config.yaml
n_layer: 13
d_model: 704
n_head: 11
n_kv_head: 11
head_dim: 64
d_mlp: 1856
vocab_size: 16514
activation: "swiglu"
norm: "rmsnorm"
norm_place: "pre"
norm_eps: 1e-05
positions: "rope"
rope_base: 10000.0
rope_fraction: 1.0
qk_norm: false
attn_scale: 0.125
bias: "none"
tie_embeddings: true
parallel_block: false
init: "normal"
init_std_qkv: 0.0256
init_std_o: 0.0
init_std_up: 0.0256
init_std_down: 0.0
optimizer: "muon_variant"
lr: 0.011
lr_mult_o: 4.0
lr_mult_up: 1.03
lr_mult_down: 2.0
beta1: 0.95
lr_head: 0.00617
grad_clip: 1.0
warmup_steps: 200
schedule: "wsd"
decay_fraction: 0.828
decay_shape: "linear"
final_lr_fraction: 0.0
batch_tokens: 262144
seq_len: 2048
doc_mask: true
train_tokens: 1785000000
steps: 6810
dataset: "wikipedia_en"
Each number is 50 + 15 x the weight over its row's rms, rounded and kept within 0 to 99. Layers, rows and columns count from 0. The size before them is the row's rms in percent of the matrix's.

# layer 10 MLP up, 1856x704, rms 0.117, rows 1087-1113, columns 440-527
105:41 41 46 44 50 32 73 67 47 49 30 48 61 75 26 30 54 50 45 68 44 36 45 33 74 47 81 51 56 28 56 65 26 78 31 34 59 41 56 46 36 54 67 74 45 37 51 58 74 42 43 38 45 51 36 64 65 54 57 59 36 35 58 65 37 21 51 17 59 41 47 73 46 41 82 55 69 49 46 57 63 58 47 38 13 64 86 59
091:54 19 29 63 33 44 39 76 34 84 71 36 78 36 66 44 63 47 63 15 41 66 49 56 60 42 55 41 62 35 44 60 66 18 48 75 50 45 54 38 26 48 47 26 46 51 38 56 32 39 51 43 44 79 38 21 51 45 67 30 49 52 51 67 22 36 62 22 35 26 46 27 39 38 67 46 33 55 76 26 59 44 41 43 37 43 45 71
099:68 49 44 63 34 61 57 65 71 45 39 54 57 38 23 49 36 36 38 40 48 61 34 35 56 44 34 66 54 75 54 53 52 53 36 28 76 58 44 27 67 49 52 60 57 48 22 40 74 42 60 43 31 44 77 64 55 54 44 50 07 65 26 28 30 50 40 40 58 67 32 36 35 51 39 33 49 39 57 48 35 46 61 63 25 68 34 46
101:46 72 59 34 50 33 61 55 47 61 80 23 21 58 38 51 71 35 37 48 36 45 59 34 57 47 42 36 64 60 65 22 45 29 41 48 55 50 44 44 74 63 48 57 42 48 55 52 69 61 47 46 53 58 56 48 63 38 58 32 81 77 30 78 34 46 53 42 52 75 51 86 23 60 75 47 47 51 44 23 56 44 52 54 59 45 41 29
103:40 33 61 47 51 51 54 61 49 49 44 53 65 65 46 57 65 68 50 67 80 67 39 46 38 47 64 27 44 33 37 51 44 54 51 32 38 58 54 73 32 60 59 59 55 54 22 40 44 51 67 55 51 70 79 48 41 52 25 56 44 71 59 39 52 52 50 69 52 27 54 51 45 44 70 57 45 48 75 43 56 38 75 49 80 42 56 46
103:43 53 37 44 47 47 59 45 42 30 49 53 38 53 47 38 37 59 25 66 57 11 62 42 40 30 55 75 78 66 17 32 59 12 43 51 43 70 36 53 56 43 80 57 03 59 52 65 43 30 52 41 63 35 55 33 49 80 37 48 50 41 67 57 38 71 36 55 34 58 31 43 39 40 38 48 40 30 48 92 43 73 46 64 30 52 71 66
096:40 45 80 39 41 59 41 51 39 35 67 44 49 46 61 62 67 74 75 63 43 50 56 50 38 43 47 54 24 56 31 60 39 48 55 46 44 52 36 58 70 62 31 65 23 55 22 40 32 59 52 49 56 46 62 52 51 82 45 30 35 52 51 46 47 40 40 58 26 47 61 40 51 64 96 41 58 40 41 58 54 33 54 17 22 46 62 40
101:86 42 51 51 61 60 63 51 69 65 24 59 75 47 54 48 60 32 58 72 43 39 48 68 31 61 76 25 50 27 57 70 40 81 52 44 82 59 40 66 53 64 24 43 34 70 63 76 46 33 14 28 69 81 73 32 64 20 12 63 60 52 62 65 42 53 50 56 59 37 41 60 27 31 47 29 62 43 65 46 64 28 44 62 62 29 47 70
099:56 56 51 42 62 29 77 69 28 24 73 72 20 66 36 25 38 47 43 55 55 45 53 24 59 57 27 72 48 51 60 32 12 82 28 38 43 44 34 60 34 30 67 60 29 46 48 45 53 53 35 46 51 43 47 64 62 37 69 81 39 24 70 58 42 54 66 47 46 50 35 28 64 51 45 30 68 49 17 69 48 32 71 21 31 38 33 61
093:67 47 47 58 55 45 39 52 36 44 33 88 31 38 38 71 80 37 39 29 55 47 62 99 38 78 58 41 44 29 65 59 46 29 57 70 58 45 42 49 27 41 41 36 52 46 64 59 51 30 64 56 36 41 65 30 35 37 33 68 43 55 69 41 64 41 42 62 63 73 61 42 77 69 54 59 10 61 54 28 40 57 29 57 63 50 43 28
099:75 39 40 54 73 63 63 59 59 34 30 52 50 57 25 61 55 38 33 49 46 49 75 66 59 56 53 60 50 34 52 79 75 56 87 37 50 34 73 19 36 48 60 47 38 62 66 41 59 56 88 60 42 51 54 58 54 35 65 55 60 59 35 77 53 50 47 42 48 36 58 89 41 40 43 61 74 57 40 57 60 49 32 31 87 62 84 30
095:54 48 48 59 85 64 43 46 76 92 56 53 54 65 62 53 61 59 44 58 35 39 54 26 31 50 61 47 38 58 39 54 46 82 58 32 72 47 49 66 60 49 47 53 40 21 67 74 40 59 51 42 25 46 47 41 79 55 48 55 43 46 64 38 65 87 12 50 82 49 33 62 57 19 45 88 36 50 35 57 48 57 60 55 45 67 55 48
093:73 43 50 48 44 64 32 58 31 53 56 66 53 55 41 50 47 39 30 58 30 81 27 76 51 28 69 81 82 28 22 52 48 35 36 57 53 16 58 43 76 39 72 42 46 53 42 37 22 59 27 56 75 41 60 72 81 52 52 42 36 55 52 51 51 67 40 47 55 33 71 39 24 46 34 72 53 39 50 43 20 36 51 68 48 90 39 43
096:64 59 54 28 47 45 34 32 70 35 69 44 39 41 64 53 54 54 52 62 64 32 25 52 54 49 41 61 37 19 31 61 76 37 42 48 45 58 53 36 67 49 76 44 57 40 53 53 34 38 53 40 20 54 61 67 67 48 54 33 49 48 40 71 32 52 67 50 69 75 66 47 57 49 56 50 23 35 46 56 63 46 55 60 62 57 33 41
095:29 68 51 46 59 53 49 52 47 54 47 33 30 54 51 32 35 60 51 39 46 81 66 73 34 56 06 58 70 53 50 35 47 34 71 60 45 66 39 74 44 77 30 44 60 51 31 40 69 47 35 48 57 36 49 45 50 43 74 44 41 50 58 48 68 51 72 52 55 43 38 32 59 43 57 19 53 44 75 69 70 74 67 61 46 58 39 67
099:46 26 53 55 79 45 65 51 59 63 49 42 13 28 65 65 33 47 26 65 60 36 43 53 77 48 42 60 46 53 32 21 10 68 59 23 65 53 46 22 57 50 55 53 46 40 56 19 36 48 41 38 57 57 40 53 57 55 54 45 68 67 19 58 38 53 68 68 88 54 57 53 46 35 48 67 33 45 58 38 67 49 80 56 81 42 50 67
100:41 61 56 39 36 25 09 25 69 51 50 66 44 74 99 62 33 50 74 22 63 49 36 37 26 60 43 47 49 55 62 43 53 69 59 36 80 50 32 25 48 59 55 96 61 75 54 50 61 40 50 40 63 49 47 47 48 48 25 70 63 52 50 53 53 36 51 48 10 97 51 43 69 43 50 39 70 39 36 48 57 31 60 50 41 47 53 69
103:18 32 46 39 47 57 27 42 49 64 51 68 62 12 50 64 46 45 61 55 60 57 45 37 49 66 37 46 60 39 82 42 39 64 54 74 53 47 72 60 78 39 58 29 87 51 74 46 85 27 43 64 40 80 39 56 74 72 19 44 53 47 58 70 43 49 59 59 27 68 53 45 46 37 57 89 65 65 95 39 56 54 49 35 47 51 50 47
102:52 29 27 89 54 43 43 46 61 50 62 53 64 46 75 58 58 39 61 62 25 53 55 55 42 48 66 71 41 57 41 54 47 70 20 46 33 07 41 74 25 58 68 44 42 48 44 28 44 50 32 14 56 32 35 45 68 40 75 49 51 31 55 40 51 59 44 53 66 58 61 62 40 46 57 49 65 45 44 75 44 60 47 29 54 52 36 37
100:39 76 63 42 22 28 64 50 69 29 35 42 42 36 63 49 41 64 37 49 66 54 36 41 43 48 40 68 41 43 19 58 45 43 46 63 62 72 26 43 48 64 31 66 87 64 79 53 57 47 21 71 72 48 74 41 32 59 75 32 46 55 53 33 66 27 38 59 62 35 63 65 36 40 38 58 57 39 45 37 38 30 73 55 27 31 71 41
100:17 40 52 30 70 45 52 61 60 40 20 41 82 37 28 34 36 61 26 59 36 44 59 26 44 60 42 67 58 37 29 46 84 63 32 65 64 65 53 36 36 41 41 50 25 51 17 60 45 65 63 51 26 22 62 63 48 57 40 57 76 54 76 56 44 46 70 56 55 18 43 49 59 23 52 46 70 45 45 73 72 45 45 50 26 77 37 42
106:51 55 38 63 36 44 60 28 37 48 44 49 64 35 77 37 72 30 35 40 49 54 30 81 34 45 50 71 47 18 37 52 40 42 44 51 67 44 52 79 76 46 62 69 62 43 52 52 65 45 52 45 42 05 24 61 40 67 99 72 45 52 49 38 50 54 40 33 57 32 57 40 77 22 55 45 32 61 04 46 53 68 49 45 59 40 71 52
100:47 49 53 51 66 39 61 36 29 71 84 55 64 69 45 28 75 61 29 44 34 37 34 38 55 79 58 49 54 34 52 44 35 54 38 67 44 61 31 58 79 46 54 45 56 42 61 65 41 64 55 56 64 34 25 53 59 44 76 74 65 28 64 54 49 25 39 25 64 57 42 32 42 32 35 23 66 47 44 37 48 51 33 60 69 23 45 50
093:46 66 50 77 48 63 89 35 49 54 57 79 51 62 66 48 48 51 58 63 68 34 35 32 51 96 33 48 69 54 27 83 40 58 50 70 88 45 53 49 43 37 62 58 47 47 38 69 52 11 42 64 66 43 63 32 63 39 41 26 45 51 65 53 58 53 34 80 65 75 47 37 53 58 56 76 57 30 56 52 35 79 46 55 82 68 58 47
099:47 29 82 42 46 60 52 57 59 28 80 41 68 45 35 38 24 39 54 38 74 39 65 55 42 54 17 27 51 64 68 47 37 28 38 60 41 84 52 72 66 50 26 53 63 36 09 60 53 16 69 56 46 45 44 59 67 78 62 74 43 31 66 38 41 36 76 50 35 49 51 63 41 63 59 81 38 55 43 68 47 51 39 62 64 60 48 55
100:60 74 42 37 44 56 39 67 48 39 45 58 47 51 10 51 49 60 76 36 86 19 59 37 53 37 73 46 51 28 55 53 57 29 57 09 64 56 80 52 27 64 53 60 31 56 53 36 38 64 33 34 49 55 40 66 55 56 81 44 64 54 53 86 55 61 86 58 22 43 48 64 50 64 66 24 20 51 45 23 44 55 58 57 73 63 57 31
098:26 58 52 71 31 47 55 68 45 64 80 68 50 40 75 72 69 78 55 45 39 80 57 59 28 55 53 60 43 69 58 72 64 52 45 57 42 50 37 71 53 64 44 31 49 77 51 27 36 40 55 41 38 47 44 57 30 47 39 64 67 33 33 57 33 45 23 16 34 53 76 50 58 59 61 53 43 61 45 43 64 42 38 53 65 59 63 58
# layer 10 MLP down (transposed), 1856x704, rms 0.0826, rows 1087-1113, columns 440-527
104:47 56 42 45 59 47 43 30 38 40 42 59 63 52 20 59 42 45 27 55 58 56 31 79 41 67 50 41 35 27 61 41 31 17 50 46 35 69 39 16 37 83 64 38 39 44 58 22 49 11 90 15 50 62 42 43 48 54 42 61 68 51 58 47 58 47 55 24 66 53 47 20 52 78 45 78 63 56 32 43 51 69 42 75 65 61 31 44
092:76 88 59 43 45 36 58 46 54 50 47 61 24 42 57 40 28 30 37 55 21 79 41 46 49 26 46 29 49 28 27 72 33 29 47 58 48 49 60 45 59 55 44 36 90 55 59 46 69 36 39 30 57 19 60 50 42 44 45 61 64 37 51 59 54 71 47 25 52 30 76 47 52 54 72 81 57 60 53 44 61 50 54 37 45 64 41 67
095:39 47 37 57 52 51 58 56 65 44 51 77 37 51 51 49 79 61 61 47 84 54 56 45 51 43 73 45 53 36 72 68 32 37 57 36 50 54 22 29 61 33 58 39 35 28 29 36 29 49 45 56 44 43 62 28 44 63 65 46 42 44 61 47 94 76 63 51 67 37 38 56 20 63 30 44 69 57 45 80 35 50 29 55 52 18 40 36
100:48 59 64 53 61 34 51 67 53 56 58 40 59 72 27 49 62 35 30 61 72 70 55 23 66 43 72 31 63 56 44 74 29 58 35 61 88 41 72 76 59 42 51 41 41 48 67 27 43 65 39 25 69 52 52 63 28 67 61 53 25 48 25 43 79 39 53 72 29 41 45 33 50 54 65 93 60 37 47 34 37 29 42 34 34 23 57 49
101:78 26 48 60 54 54 61 45 48 79 40 66 60 26 70 67 50 63 54 44 31 03 43 46 38 36 71 42 31 44 44 38 37 54 60 46 79 36 49 31 48 44 35 39 42 57 88 79 65 37 37 58 60 68 18 49 59 47 62 52 51 35 56 45 51 66 48 35 35 62 70 46 56 60 78 49 60 43 43 37 17 71 49 29 54 54 40 53
101:54 21 47 52 51 37 52 43 48 17 39 47 45 48 55 73 39 64 56 60 62 62 69 32 38 52 49 26 34 57 48 60 78 41 50 49 47 74 30 47 44 47 34 34 53 74 61 62 57 69 50 31 66 56 45 80 55 46 62 52 68 59 46 49 59 71 41 51 62 57 65 49 48 16 45 63 41 41 44 28 67 38 63 44 75 31 64 58
101:61 39 30 99 32 56 45 49 63 62 46 52 55 37 57 23 58 45 49 62 44 33 36 28 51 31 57 49 36 62 39 38 48 58 65 47 47 70 60 63 43 58 60 66 55 38 30 42 48 51 62 42 41 43 66 50 29 60 21 63 60 36 47 33 40 40 70 45 28 70 79 77 49 38 48 30 44 42 42 62 74 36 44 36 40 60 54 57
100:48 48 50 65 85 63 32 70 46 43 33 58 35 48 65 40 47 51 72 65 23 49 41 56 33 16 66 48 72 57 65 48 65 24 61 31 53 23 67 58 60 70 44 27 31 59 49 43 33 69 57 47 75 80 47 41 42 59 45 37 33 51 54 56 60 50 39 56 57 32 72 36 78 04 90 41 56 54 49 40 34 37 44 54 32 36 43 40
108:41 53 72 47 44 48 68 42 52 63 45 47 77 35 35 30 51 40 53 33 38 45 30 74 62 49 50 62 57 55 55 74 33 55 33 51 68 29 62 51 50 50 71 52 37 87 67 63 53 63 42 56 37 40 56 45 47 58 80 49 20 77 64 32 54 46 90 55 42 17 38 49 50 73 43 35 57 48 54 58 51 29 68 57 63 32 41 45
099:63 36 46 62 43 63 28 19 49 52 89 28 39 72 56 62 42 40 79 45 47 16 68 53 33 57 64 48 61 56 55 56 57 32 56 50 43 74 54 36 59 57 61 77 46 45 64 33 57 63 42 38 44 22 34 27 34 60 40 59 30 59 38 21 68 25 43 20 45 72 35 67 52 26 21 73 85 47 53 28 55 33 38 47 64 65 62 69
100:54 67 50 54 64 53 39 48 59 48 30 37 64 68 36 42 49 54 58 12 70 50 37 66 32 31 33 82 52 75 59 63 40 31 60 41 57 41 25 61 83 41 35 34 52 69 58 39 53 64 17 39 49 41 45 15 60 39 31 44 55 56 62 56 43 42 65 56 58 54 60 42 55 41 34 57 42 46 56 57 54 28 21 67 58 52 47 78
100:74 10 37 49 36 43 77 43 68 66 57 63 57 40 65 44 56 34 60 38 77 31 60 76 41 22 49 46 44 37 44 71 67 51 25 46 16 57 28 52 61 16 38 55 74 49 15 45 37 53 50 80 98 66 57 50 50 59 33 53 33 33 83 61 64 43 30 53 40 48 44 47 41 30 88 41 49 72 67 68 59 50 58 69 66 63 62 56
088:32 28 54 57 77 46 66 70 57 51 48 40 71 30 53 33 66 63 46 69 62 43 74 30 32 58 53 45 46 49 37 39 62 38 76 51 19 61 61 34 60 64 46 57 59 68 32 44 79 20 53 49 32 56 37 22 59 30 66 59 63 52 27 48 33 47 49 49 70 44 25 22 63 74 61 59 86 55 36 74 62 59 25 47 53 43 19 65
094:55 12 47 43 54 53 42 68 44 46 27 54 59 46 59 55 63 33 51 41 18 44 47 67 48 60 53 18 43 59 60 55 61 44 53 39 40 50 67 54 37 14 58 33 37 78 57 81 61 66 48 43 78 51 47 63 48 64 46 65 57 32 47 51 65 58 57 62 43 37 63 72 23 37 61 37 58 69 54 63 33 53 53 47 50 54 54 53
099:64 56 91 50 48 70 50 44 39 61 46 50 45 49 21 40 59 57 69 49 60 50 37 51 50 40 45 35 51 47 43 62 46 47 43 70 68 63 38 55 49 71 42 37 38 69 50 44 55 19 73 62 52 49 20 54 42 59 49 72 61 44 50 58 69 43 58 78 54 30 68 62 42 51 51 41 55 44 25 38 54 54 21 51 08 74 52 29
099:39 33 31 14 59 60 44 38 55 46 40 53 51 59 69 66 47 77 39 25 82 69 51 30 63 38 34 44 63 46 37 30 59 28 62 50 30 68 57 51 54 33 60 38 30 46 70 61 33 40 75 47 68 61 42 48 60 51 42 60 47 52 54 47 47 71 29 73 42 61 41 69 40 49 46 35 48 49 47 57 45 30 43 42 02 62 49 69
098:52 25 42 65 65 55 48 60 63 55 48 76 40 53 38 56 51 35 58 70 52 68 55 55 64 51 35 54 49 81 35 45 38 57 75 61 53 61 42 35 50 99 27 41 40 50 61 41 52 37 48 59 29 78 68 01 56 45 26 65 28 87 38 73 43 38 57 37 50 42 49 49 29 59 36 48 41 54 64 42 64 42 61 38 56 52 65 55
102:48 53 42 62 36 76 26 59 50 57 44 38 35 38 47 68 75 36 31 52 61 48 39 45 33 44 46 45 79 54 45 44 58 46 56 47 41 30 47 55 30 30 33 59 34 52 62 27 61 69 40 33 49 39 26 33 42 45 71 32 44 66 44 26 69 49 47 47 62 57 31 60 53 63 62 86 21 62 48 36 49 61 38 68 57 43 61 39
101:34 55 61 49 73 41 54 63 50 64 37 47 33 29 62 49 26 58 21 56 74 45 61 59 74 59 50 58 73 21 13 56 49 70 78 32 37 43 66 43 47 17 55 70 29 30 34 34 50 64 51 42 48 49 38 48 67 36 70 45 46 31 39 40 61 13 44 66 30 62 29 36 32 55 63 51 77 57 55 39 36 33 47 53 55 68 59 50
098:34 42 53 33 72 57 59 70 56 53 51 50 39 75 57 11 47 34 64 44 50 27 72 52 57 56 61 34 50 51 81 59 52 60 44 51 51 55 46 76 44 60 42 42 56 61 51 46 37 60 66 43 66 69 44 63 65 62 71 39 37 14 19 40 40 37 50 51 76 37 47 52 69 55 32 57 31 55 36 65 58 49 53 75 64 59 31 34
098:44 34 77 74 53 41 71 61 46 33 25 62 55 46 61 51 78 11 43 52 55 66 62 44 50 61 43 37 47 58 37 66 59 50 44 61 45 50 44 59 76 57 61 47 74 53 74 27 79 22 39 63 43 65 53 72 40 47 40 58 41 41 67 42 57 29 54 60 44 32 56 34 55 41 43 67 44 39 35 55 48 45 55 58 26 33 73 58
103:64 14 33 55 65 64 37 64 59 71 59 37 75 33 47 38 27 53 48 46 60 52 40 79 46 39 61 55 39 48 38 29 38 29 68 73 60 60 66 71 48 85 45 80 54 29 58 51 49 36 38 30 55 40 66 54 20 64 53 51 32 54 36 44 56 26 44 59 53 59 50 22 44 35 40 70 39 55 53 46 58 60 52 54 48 38 58 34
104:41 65 57 62 54 68 57 87 43 29 70 50 59 41 27 71 47 18 64 56 32 42 32 80 23 53 25 21 42 57 28 69 43 67 57 56 73 28 42 40 43 57 50 40 24 40 46 63 63 54 48 57 40 57 66 53 52 41 30 51 36 38 51 34 71 64 76 46 58 38 42 38 58 54 56 82 57 67 51 60 50 57 59 37 65 39 57 34
095:59 36 79 65 58 48 19 75 45 44 37 65 45 45 57 41 54 54 45 38 43 45 72 57 47 74 51 23 52 28 70 40 41 28 34 60 11 68 64 68 99 25 67 47 37 50 52 43 43 50 74 43 56 29 42 58 55 42 36 56 38 69 46 50 62 26 38 43 47 49 33 48 49 32 33 65 36 72 48 32 87 70 43 44 36 48 51 24
101:28 35 66 47 50 66 51 50 46 52 10 51 45 24 53 57 67 38 50 60 59 38 51 71 43 63 61 53 61 47 01 55 70 30 48 66 46 40 46 42 53 46 67 36 40 60 42 83 70 62 51 41 65 18 53 55 44 49 38 42 77 55 41 78 80 84 56 68 47 48 31 53 28 36 59 39 52 63 68 24 38 34 44 33 60 28 63 54
100:30 50 53 51 58 08 39 49 35 43 47 53 60 50 68 82 64 56 47 45 73 64 28 38 55 44 34 52 45 53 52 54 37 69 61 54 45 32 57 68 63 37 40 37 67 51 95 48 53 75 76 24 26 70 65 53 37 65 37 60 65 60 40 17 65 38 41 60 39 71 30 67 47 85 49 75 58 47 68 55 14 35 74 25 34 63 62 43
094:44 81 84 58 39 45 49 26 42 51 26 63 57 64 58 31 68 40 54 46 37 32 74 65 52 34 44 42 53 43 61 31 54 31 47 49 56 66 57 59 64 53 33 57 70 42 42 46 45 61 63 50 50 56 77 37 48 75 43 24 35 62 37 55 40 50 38 47 60 52 50 43 43 55 43 57 46 36 32 53 59 13 67 28 57 51 56 41
# layer 10 MLP gate, 1856x704, rms 0.109, rows 1088-1113, columns 440-527
093:58 01 44 45 60 42 58 28 64 27 38 53 72 42 54 24 63 34 64 39 66 30 37 55 35 37 36 49 52 99 49 36 57 80 49 72 46 39 37 34 32 48 81 70 42 62 52 56 62 45 49 60 54 48 58 32 67 37 28 54 44 69 49 65 62 51 67 70 35 48 69 58 57 58 45 71 38 53 70 64 83 30 70 24 73 46 32 43
101:50 48 61 63 63 50 57 48 25 68 66 55 26 40 62 11 08 33 50 45 35 51 37 69 81 26 53 68 51 35 83 41 55 42 27 45 59 90 40 60 54 80 70 52 30 50 29 83 83 63 48 40 46 47 60 50 50 63 75 45 50 51 25 27 50 64 23 60 19 90 67 47 81 37 63 31 33 45 19 46 51 43 47 30 30 55 33 41
101:47 54 64 62 60 32 27 37 39 81 32 61 47 67 67 38 44 62 54 53 63 60 38 44 56 53 40 31 44 47 66 27 35 72 48 49 70 56 26 43 30 75 58 35 38 43 60 43 37 44 52 32 66 32 55 45 56 58 53 63 54 44 39 68 46 43 25 23 55 81 56 54 58 72 75 54 72 62 61 38 47 39 49 38 37 62 56 73
101:49 47 58 51 59 54 45 34 61 30 59 59 85 58 47 35 25 37 49 43 69 59 50 22 34 44 51 61 40 60 30 44 25 60 62 41 40 62 54 76 27 41 47 23 53 37 70 69 71 36 29 56 54 71 59 63 31 69 24 50 14 78 42 34 62 44 37 28 40 18 53 30 58 59 44 65 46 44 54 24 63 57 62 54 42 40 43 56
103:53 36 65 30 43 44 32 35 59 49 24 73 99 62 50 53 73 63 38 57 31 49 38 56 88 68 26 69 33 58 56 41 49 72 54 20 51 50 45 64 60 61 51 32 72 49 48 57 63 56 56 26 31 37 64 50 31 44 43 58 59 43 41 67 65 40 54 53 39 31 72 60 62 56 42 50 45 60 67 47 64 40 46 42 30 48 71 45
097:41 43 57 54 33 63 32 71 39 69 70 50 43 32 70 41 56 55 60 31 53 30 39 55 39 72 74 65 40 66 45 39 38 31 44 61 70 48 59 73 48 36 47 33 53 47 36 59 45 37 64 47 45 36 53 23 36 64 33 42 60 69 35 51 56 64 30 11 35 56 63 39 67 52 43 63 54 46 83 40 40 56 57 53 36 57 59 67
100:56 48 62 27 40 66 34 59 36 21 11 46 50 64 36 48 53 70 77 39 68 52 57 40 26 41 53 35 58 44 31 51 44 43 58 64 34 36 69 57 40 59 62 56 70 57 46 38 70 43 30 60 48 33 62 74 23 50 76 39 79 41 51 59 66 32 23 43 72 38 48 36 62 30 50 31 41 28 50 08 75 80 68 43 63 63 47 53
101:35 46 48 39 44 48 39 40 73 73 26 46 52 52 43 47 40 51 41 46 49 35 56 68 30 46 61 49 53 39 79 51 61 34 57 45 43 42 72 76 34 48 40 49 46 56 45 60 39 66 70 35 60 46 54 38 57 57 36 51 38 32 45 53 74 60 04 38 52 45 51 65 45 45 32 47 15 49 36 59 69 39 64 51 49 47 41 18
097:55 48 26 74 30 53 38 47 43 72 72 56 66 41 34 75 57 49 53 19 52 43 55 30 63 61 34 31 67 70 24 58 58 17 96 75 70 50 56 17 42 40 23 75 65 56 58 58 38 22 45 44 56 29 61 28 51 39 56 54 39 17 81 40 48 52 54 57 52 49 23 48 39 34 24 47 31 58 66 39 50 65 49 60 61 73 40 24
101:92 92 44 77 58 38 47 35 39 71 41 59 69 67 63 47 36 75 56 30 43 42 45 66 52 58 41 57 35 32 62 40 47 80 63 71 33 59 14 73 57 29 54 34 18 37 57 52 16 36 45 27 58 49 44 50 29 34 53 38 33 63 45 27 16 52 54 34 60 47 34 54 46 48 50 44 16 63 50 18 57 43 52 49 58 75 49 53
096:60 65 25 41 61 75 44 73 53 50 50 68 54 30 47 50 47 56 65 96 66 66 25 41 46 48 35 43 56 49 47 38 42 17 74 55 29 63 59 38 69 53 46 36 36 65 54 67 50 73 15 59 68 50 66 58 63 38 72 49 57 66 67 43 63 30 32 33 51 38 57 48 57 64 48 30 60 33 70 59 64 40 65 44 63 61 48 71
092:57 30 64 46 60 33 62 42 52 62 51 44 46 27 38 35 49 41 49 54 46 29 37 37 34 57 60 32 65 82 56 50 51 80 59 83 61 61 30 29 61 74 37 59 36 48 55 50 60 34 73 62 47 61 46 28 23 22 44 76 53 08 67 48 46 62 75 57 38 58 29 61 75 56 65 22 64 49 39 65 69 53 45 38 51 33 39 67
100:79 44 43 51 51 39 45 35 72 78 76 34 49 63 52 42 33 59 36 49 49 51 46 27 58 36 66 34 28 63 74 41 51 74 47 71 55 64 57 68 40 22 41 51 59 21 37 44 77 49 61 47 77 60 62 60 43 48 75 62 69 41 58 40 58 50 67 45 50 34 46 40 55 78 68 41 54 37 81 51 52 24 35 36 94 65 42 36
098:66 47 22 57 32 46 53 42 58 58 69 79 47 47 57 54 50 48 48 64 69 51 57 53 58 53 57 54 43 52 38 60 63 31 35 51 42 49 49 31 43 75 43 63 61 48 81 51 51 60 37 39 37 66 58 29 58 31 17 52 69 67 42 41 77 46 30 25 45 34 48 31 70 71 31 69 53 57 79 15 52 36 66 78 48 49 50 45
098:22 55 68 40 58 55 61 36 60 65 39 25 40 33 31 84 54 31 56 49 71 51 60 47 41 25 55 20 60 77 21 46 60 71 85 77 61 54 76 31 74 46 70 35 45 55 75 41 60 50 60 46 46 90 68 70 49 19 45 50 20 72 36 46 52 55 46 52 58 34 79 72 36 56 44 63 54 46 49 39 28 52 64 63 65 38 43 62
100:50 47 50 76 53 38 47 62 23 68 56 39 44 36 72 52 44 53 41 47 57 60 64 61 60 26 32 39 84 34 44 17 61 41 40 42 50 86 40 45 82 55 72 56 46 49 60 35 35 49 56 58 57 33 61 84 43 44 73 36 56 38 41 38 40 27 73 35 65 41 39 71 33 51 63 27 52 53 42 40 41 57 69 54 60 36 40 43
104:53 56 62 28 60 61 21 33 46 42 35 73 55 46 40 71 77 46 34 46 73 63 50 50 38 48 17 59 57 39 59 52 79 70 23 59 39 28 66 58 40 44 38 40 58 53 55 61 54 57 60 56 41 29 33 28 61 50 64 41 49 45 57 47 43 38 43 44 36 42 26 73 89 61 49 13 49 53 48 35 65 51 50 35 35 42 46 56
103:30 65 46 67 37 29 52 49 64 46 42 57 51 68 61 29 65 35 27 75 64 64 37 45 46 42 29 62 73 74 48 46 78 44 53 51 34 57 42 84 36 43 53 56 56 47 42 33 68 61 27 38 61 56 33 59 29 38 45 88 33 55 62 41 51 80 39 66 34 44 72 58 69 37 51 76 63 54 50 60 41 46 29 49 40 76 54 56
096:46 74 40 60 47 51 54 54 49 23 42 68 55 25 67 54 62 20 55 63 31 46 67 54 76 31 67 53 37 50 59 62 65 38 35 56 29 70 43 60 35 67 55 58 53 31 58 54 46 32 84 64 42 53 62 56 56 18 71 38 69 50 50 29 59 24 50 56 52 37 56 60 70 72 61 62 55 52 49 68 39 63 55 36 47 34 63 55
101:42 35 30 39 63 39 91 53 53 51 58 31 67 45 41 75 60 34 73 51 46 40 63 43 38 70 49 53 38 44 55 57 29 29 65 55 41 73 32 64 39 40 34 50 37 31 53 62 57 68 33 41 50 46 37 47 72 52 57 52 76 48 37 51 67 43 65 31 41 53 32 72 60 39 65 41 70 45 51 23 27 49 50 35 71 54 71 49
103:59 14 51 47 35 46 37 51 48 28 53 37 62 60 70 36 53 83 70 54 46 72 59 40 61 57 55 51 27 71 31 53 51 49 43 34 51 41 44 53 44 25 48 66 73 44 47 48 30 34 52 45 38 41 45 64 61 64 55 53 39 63 45 67 27 42 39 55 75 48 77 48 35 46 60 43 06 35 30 32 63 38 43 48 47 53 52 47
102:49 58 51 12 35 71 29 51 65 43 30 68 67 50 64 43 52 56 16 55 72 41 63 45 16 74 34 61 59 25 48 55 70 44 37 25 53 39 55 41 61 50 55 79 38 23 41 54 49 44 53 31 56 03 35 78 59 52 36 20 71 72 64 77 76 40 37 33 51 62 53 56 53 64 41 66 28 40 52 50 56 65 49 65 48 50 32 62
098:67 50 53 52 45 44 63 48 35 46 22 59 53 68 59 66 39 35 74 54 50 63 50 27 55 42 52 61 67 73 59 68 64 49 21 40 36 61 42 46 43 26 58 30 88 59 62 33 39 53 40 51 65 63 48 48 69 44 43 53 35 63 58 55 57 50 22 47 47 22 26 44 49 29 72 56 43 58 57 47 51 36 19 19 32 59 26 90
098:81 68 55 80 55 38 46 31 46 53 51 48 67 61 31 63 76 52 60 50 25 39 75 42 24 54 89 55 46 58 83 44 14 72 47 23 38 43 93 47 40 32 63 44 44 52 80 41 76 76 43 53 32 60 65 24 59 61 45 63 54 50 52 52 63 51 52 69 59 50 54 61 59 66 63 19 58 59 50 61 62 53 64 57 41 66 82 58
098:55 48 35 42 57 63 61 44 46 69 74 46 30 44 58 59 64 41 57 74 49 73 63 58 34 47 49 75 62 49 72 51 48 36 49 48 50 39 28 57 69 72 86 44 56 25 58 41 48 41 47 68 54 83 50 67 54 17 45 63 69 47 64 44 36 68 49 49 58 46 52 37 40 40 55 36 16 27 33 79 44 84 65 85 54 53 47 65
097:68 53 88 52 67 43 33 54 58 43 55 38 44 45 29 67 52 63 64 54 66 41 45 26 53 69 50 66 36 75 54 53 54 45 22 62 30 57 45 57 30 28 60 58 29 32 49 41 55 88 60 45 35 67 43 50 75 53 77 32 57 40 36 44 46 41 36 66 41 34 46 44 59 32 48 25 62 61 68 34 45 50 21 60 61 31 32 68